From a checkpoint of a small transformer trained on Wikipedia: width 192, 6 heads of 32.
Each number is 500 + 25 x the weight over its row's rms, rounded and kept within 0 to 999. Layers, rows and columns count from 0. Numbers have three digits each. The size before them is the row's rms in percent of the matrix's.

# down: layer 5 MLP down (transposed), 768x192, rms 0.174, rows 516-562, columns 128-191
# up: layer 5 MLP up, 768x192, rms 0.185, rows 517-562, columns 128-191
down516 097:547505489506564537464439499473478491475529500535492561501531493511485527523469475493502497557472503534500519497480521535492513499510484502506513484489525512483503500535493520497490493537479487
up517 098:510523553473503491496486502467523519485553519513473509503489496489492522546460456513548530513497531481529427500465508498520502498527516509475501515460510520463536486501505481519499531497457508
down517 104:541548483504514511498493452543511467464560527472458530500531504509523485505482539510538518536512483526518498482473473486516513497494527536477449511469497502480506497466519538519479540536504469
up518 096:510455484498477446512534513526512459526494487535501492477472479511506492536481490489463531490491494528511534510507492510512508519497495513559505498490468516525443551484501459494509506507470470
down518 090:499490532484484530508491496522545485504583534485491552469488513472506511468493524530504517497497505496492505474485464502476515513504534558498501516534531511518568449489475502526506508562495479
up519 098:486487486495486512481504488473450478522531462538467517533483487472459532520499497498468488523474537504498512484508482495481482492524495503458472461519439481468497544474432511502509522514485489
down519 100:497497498498499504525520508490494516520483515496490490483485496511515509490484486500514518485459515509482466487529498496511504577519503504470492509490492462476531492525500432511470519457532549
up520 105:493430525506535521506491513546504528474521513529510522495477493458510502518486490476489473462504458547503482515475511507521495505496512489458498459502472512440461480551485503438488519518518488
down520 098:502493515525533492475489500491526479530501498524478506495535558503483507500499464472490488540522499554539536498484506534448482470493480533482471528503476505543503513476517558514512504505500496
up521 098:483505493508468544500508493515522477487507482511527499501512496539499510509479516484485490545504542507472503489567502473493491474526509535451510489502515535497483465517479530488461504467550486
down521 108:538473491502480510487500468526490523512493502477526460511507506492491519492490476455536484524485508500424495506509488513492525540491517495501485481497502505499457441530492522514530531508476472
up522 120:482486524488494494521517534533522497529507527497489482546491505498488504535523476512517481539519500485493510481479534490455512470526493494523452513544548512472494530473526494484446469403485506
down522 086:506496491557497530538459527487446537505528486533482472505490483468514472497483558516493485480486471535504503496483494505542466496484500509475519497448475519531494507495500548488494507569511496
up523 104:516497494485486478495457502486488467529501527470484482510522485503541462498492492540527531511531459472506473545498519491550504479543508505501501510446538504481472537498501520531515487492519504
down523 108:462482519507492514532452485522497510497483522522486490492441536500520529528488550497485502510494510507513484459470496487509487476534521484500483525508523459514498504528535458508491490480529491
up524 110:496470483515476475508477557490468531482473491531492502506515432464499508425471491536505528545501547531494522523501490513491486494523531497510487466452534508498533514510471528469522516521476564
down524 109:527479518480495502504511479488485508459465490479486467512522488495524481489515521500509543486483532495526507479509537498501542464529482498495507481462529483487474542446470465523482523492480526
up525 127:495515502486529453486520511443498487508541500509541499483475513488486533490506515512522536502455491498522527486534507518533495497527458484487490501454496520505496512538501558535527498466441505
down525 122:535493498496500516454479509480493489523509477510556486509482509514480540493529490492482493477469522479527503494441511505497491477521447523491461512485469483502493533491478518505519464534492493
up526 107:540530467446469497521539518447470499475501506513506545473525524510501506507496490482473524540500529478501474491470496526513491527516497523472496473466488530493508499450481504480466461480522534
down526 104:507515458516459505494491515506487480489491467542523475492515466522488518519463535491534487472457504519526509518529522484547490513499468461504506474517490549535550526497496516480507477536519531
up527 103:462482474522473527526503528535535516514518540486494500536550494493467486520495510503479464463501478497505443539523508482498491528504521485491529509510492482495502484534479441551519459505490522
down527 084:495502513460526424513499488493473532512468454503521469475484511498539508496492482448460504536469504528521544457522504518453505495496506550532480477465506494481500499516548532524477491504475493
up528 096:456511443447518492508508514498514498519519488483492518488482488562466521509463514484528477517489518493541505499490494502505529492554472529528547530506513526539502549516542492444512467480492515
down528 100:465479537472517545451495493530512515460482483538530464439462495507513493489421487469466490503517517542524468503495521513466516503501529547501484505512498488480505469561496510520521504464491505
up529 097:469462495512525480495500514504507508513490545520502483456522490527518519492536532485519474513518483504517456457546484508565480500502485547476492506506534537494519487525565520510514494448511495
down529 117:482489505470489522512469467523512466506518478477517518538474500481475506498445476537516544475493522499476542546460490521453511468530503463483536555530457450528480516487421507513522519545488557
up530 103:477508454492531533490505515464468540499450492500488535510458513533521537508485498523508496477488498513506534520500552514463464518556540497535487481491521485539491497517497538525505494552485505
down530 094:512448495481543499524500505504495511556514461483500514503505502561538510487467531463499505478487522474511489533533523546527507480476486493478466503497474465478523461521502461526444509503484495
up531 094:526505495476512543492505504530455526502522495477456504479530499525497455497496555509505506456493509514522541520504503484474476484543510478523534472515508478495474502507499532516493512465497499
down531 103:520493506513491568480483463507520520471488501519508449497459536526517502497479549506519487509489486483505509514570493524467525491552460499499494484515497521488481461509533475494499553502478534
up532 105:512527525485504529525429522465542553493488534515525502485508535495504492499519472480526554512472474480510476500500477484501488500499478483508507532523522496448520495521464507509502540458548517
down532 107:464493472537511508481482548500487533448515488524466521471460474500514471516507485501530492489543492459485464495515525437521507482513487524492509523464465523498505503518498490502501516494491513
up533 108:477468523471529466507510460550491524503455541504493503462511495484509514517524458564465510501493508495483516471470529497540453498496495491514473537498522507500498541488506478484486476478525528
down533 087:537514465531438510515458530480484494490524526488495489511479504539459552474524540463498489498506515486498482533490471531501513490513545551504520552475490473491493509519499525497494511531453484
up534 092:536476480522508490495484504501443518522476480542475474499502527480486509480504500465524532543513524487473477462532514504500486543469502524534506559445496514506501495512518530457490501453532514
down534 099:488477489479503504523456516496487459462492557518512522528474505562490487509510510505516494504537488526467541537504491486529534489476551487539472515531499470448517508488517474521516547511505506
up535 099:527526519509468492507505484475485506477513473524467483448481527484513520511501451482468473521483503469485483458534464532532479441485504491491488473470486536553490468498500481421476508484492502
down535 095:470516427513464490524453548543535507519523496546478479486509504526446503452528521510485502527508481457500459486509524456467535507498502479481469459506494448511525476532489488513485477518515536
up536 098:532483469539528478509498507515496556460517541540550519523503489517506508524486512455514516522519458514454511488552470537502471475500500481539466468523521505485545480517507550552459513450530527
down536 101:522504507551477492529477534506517521534506506463516511493491520475502467487508481517532493486498472470548518501511445480482546500559529477502492506530465485469446503529522531471549478484471518
up537 091:558499530498451498462445496497497532501483496481485548490538499530525503476514497528486414484506513488483507505495500490527475510531479492523473527546532501507486502513462492489459503502509542
down537 090:469475471488449514433526466492545486485495544480493502479475499495476535466479505508501560501498501494500506506465479500515510492512525500535477486510495462484503496464504518538496518504478498
up538 102:508492502502479473482515511487518520483466441545489475533466545506504501506509510534497504548507506527513507476524479496435494503484500528499521527514510508483507503526498484493502538481501501
down538 106:473504518464499509497508509544473486496462478485494512548509502496487499492509502468485472519499488484473516498528522497535505466448493486523455466505536465534519506471454549501531527532516476
up539 100:467534450478472500465493505547508561472500478525483508542491489498494515488524473474501495508492493539508501503506463508519505446561499488525473501475477555543519462537469530497515479511540516
down539 096:465495502544466495513498520458511475495502494468462491509507508473500511507478533524476487500489494541504486499489499497498479491513516531512518502486456475488456465506489472496531535496469489
up540 103:538490480496482502437534495506519501509524483493512500523529494493512507499514512523508491456494476480531545506489507467508487559537494527487500462508508486507497499524504491464520524491458471
down540 098:443500473474504490500548525513537460489498491528542508491480505488493492464466501448472458484516491544503493497445506494506491476522563499556474494454501505480515478513512522527526479503538528
up541 092:461493485511477475523512513509467483534499508500533500473472481483486449492517473498523513498527538510482461522469526501491473522504544485519512494514476464438495524476481509473524471556467509
down541 096:487464490509529491549487535504517524482501447496512535528486507553539526506496482498476476512482488545524522465543499505547491510501498492501490511451489507529518474519472503496465493515520497
up542 090:468443543482498474511551499521519559482511510510532501475507475513468470515529509531476487420481534500498503540531491461519502534506490485486503495488510528511493510506533520461518448480513542
down542 098:504486509496478520472548477476533480490465488492510558479503446491484498489460546481513511511543526470495469495482481498489523490541489483525472505502513434477437509480531517527515519529555502
up543 104:541478472510520480521506509540489518536488487523516507458497483467469551493492512520480490476485510520526488475497471544504488479484493486500489518523469532472545485503515504514537483465464512
down543 096:509529466508472484516496507503474512495514510476498519507537556520483484523503470465522474485524482500465529549469497477501496572519514507436501534503522502549524499468522486482504499475472485
up544 097:503536511494533477531459502512515457510449448494475518514472483472521472524460556520497483474501466463538534521496509519499551507514469516492495518500483492457503510551460474485509466485470479
down544 097:507500460519516507480459477495519474491505520523500502555487533500446462520472516476523515485488488492491490504456518564509466487513509529452499488509507474514549460476507501541481470504499521
up545 088:477501487514488508480526480475500533479531537509495512514503494505446516496500544502556519541529502521535503527492478483466524517445452444507519485489519520536538503509518546498462470524475506
down545 087:520497495471504492527468519511523489501501524506476471529516545499470487480472476432499562446486522474493507510478508468492490459477527563520465484517506518500512485493500499489524497470500443
up546 099:504450487518510509562504526501496482500495491513479507495544522492497485470497427498481511509511457430531476531504510517483452503498470540495509508496523515439459490517489495514504466471539466
down546 095:476506504501500511510503493527481477505481508472469533526494490476506531523496487470477519463507522442514536528485505465491510470538451475509529524512454490464461522530510515487537479497504456
up547 096:489519487464505445507533485522472479496502479496481552517482503476481524526457473558515523508484502541543511517532505507489469525487507536531536485496453521498481508526458452512463494497474525
down547 093:501470553517531517474484518502511516486524490535525501490529478455500452502494458473488476527536509499497525472444492479469485444500531530484471495499538513464516475471525494464507489476474499
up548 100:537553508511507518564470550501501503469536508486516474478488512520505443511514499481472483509478459501506503511486517482496469518521466495465483527478509536522521508480515513502475498482503523
down548 088:466504500482547488493483498516493493528524530555511539532527515460496526477488509505505518513481490480505503539524500547436502505531494500525507556526470474525550527494541478528522520482535493
up549 101:515547463526524494505537491466507499508488528500537497526486479491513476493472464539517489485509472484504485492478522549557475508474456525454522545481505458516515460472497504466485445460470473
down549 099:499529498483518497544535478493511515491528498535508537482516508482551485518499500549482556474542455514489514494563532476510545475463490482512483512499553522478480477519466480507509527541527485
up550 106:501522494533519460498502474482531482488511502501507477478507499465511465486497519501483509495522530453467462546491485498490509518534484464476425521489470502473500527454516531482491515490482526
down550 101:495460504506470485516497490520486517485478495515531488494500465492509504492502438510498490494524446494527487535539514485472479521489504492488495513490462474517500513442509513516503528561474448
up551 094:480477479477489490487493482496464526534505523516516493487500546499518449530544463525482494436497458501421513569528519464528536498497492507457463474501474530468457507551493528498487514513474467
down551 104:509504506481489472525505489533482514497488505493449544504495509512552486470566527485568479492497480492512480519535489520549500524502488474471536476476480534519487534512455529492515473485488517
up552 089:507502487532532482497534513506491485502489545538465504550518499500492500508503541455477517519487509467477547554507518519493449520505472510559488469466479519484506544496510479540493471523478532
down552 089:505491458482469491517504524454511489525541518532497514512472494493492493519516523489505511483493523500538509510522474527483494526503475489509493486510517486495491478506473494558457518494535478
up553 099:478545523496519512513530522484492463527459505495501522479497462501501563496488457523514512513508513506557533454510500468496552501506529490473491526507513503486484496500542532478520519481504512
down553 104:486489477522560491508512502507511504506499530498517505516495521512509484499473505511459551502495500525540523489522448484476515487507536468515505506502510507515495488479468469550485486454477485
up554 096:516507499491508443458486553496496493517514520498499448472547474524478488536505533555506527470499495493510539517506493486535507504503505529528514496468493504533479514547444530539482466501516471
down554 100:480464517507480503514474474479453499469472467491488494508501473467517544517518486492535504468445573455505491538536489478477477507490553524439496505502444547509508525487498509509496518487457495
up555 104:487470534440489499481466509502522453503495508518482509497544521478494509544510470502528521494483505518473507525505433505498504517526471485486421531504498532515508541485517486462538491519531496
down555 108:537510518516470499512455456493467519482487479479467527499463504498451497529527520534514548454502558484501527546496502494502504477500507525513512498496488525493498501520517478501527512480513520
up556 117:498431492496492511492509527486507557514511527506489475509481491512509494530531524496463492524494479525529453494552518499531521475504511531481454517488514518485511535517516477456446505449523504
down556 106:473488522520501497517504507488519528506463493530506523463493472506499502524530525480525494526523485463552464493519493487574476502497492527506502511522488505503548467527526526497500490469512462
up557 099:476517521512504488495445520512467513501459451499478500502539504412513517478512493499494496444437495503456531503510512504496500452512498470494521505499493541524483526510475497466461478570507526
down557 108:543474537553537526489522520511497483493473496515479514500489507489533516495478520503492464510430471496465535518497499495532503444479509471467519421504506484517495510533502495485458510526515481
up558 099:495529510563483470560462519497480483504478559529546495512496526526537498535521529514514448532441529502511477534545512499547473495482500502447507535490464503501478508494499518504510516549511518
down558 093:498524505465483527519485521505485433500526451524502464524500510464473466532488499471493523479494494525528477534496480505526479539496538490502533520529508479527495523455517530524502520486533497
up559 101:529494538505503488527519497500526479513471447485416500502529435478498525498502490493530486490454530491520503505485456497496553521459533475481520508521475488508467512479503525484519452518489506
down559 100:503440450504534493518494514520503510560520495529470474488503513470506524492479506513503486447522510508552521447522530517468488545466492524492504473502541523495495514488503505509477523480515493
up560 105:471529456480505528536499529479452475486522464560488499480529508483481493509453521539508489508476473482497489525484466514471552490482524517497500503505515523486519527530544514492512490468487520
down560 106:472542503491480505476495475484504499496510477513466508504500525451482426506508534552490516529557534467502466472523501469545467476469539457459507500509515442514492529486481522518514483490503518
up561 056:494518476490513494489499507490494507506472491469524489462499488532456489507542463461496512512515472506519462477489520497484511508509449506473475444521468478476472518443506515496525483505508508
down561 077:484524498503481495480527486479510515463525475542457498554504506483570526466496492501522503496490472513513498482507501496499503548485530542495465522504497491538516544557537507516518458520449523
up562 113:473528497507508490505505494494465407523432482523491522549501464522501478525512534482510511507461511517491494482479552540457511501533515501504543456487480511529503515502535507482480492483535506
down562 106:477470442532466495509485502520493519530519505485527468490497470518555502488473490551487497492526511511507507481474498510511516531524462519455511447507542520484499520531444482506503465531531486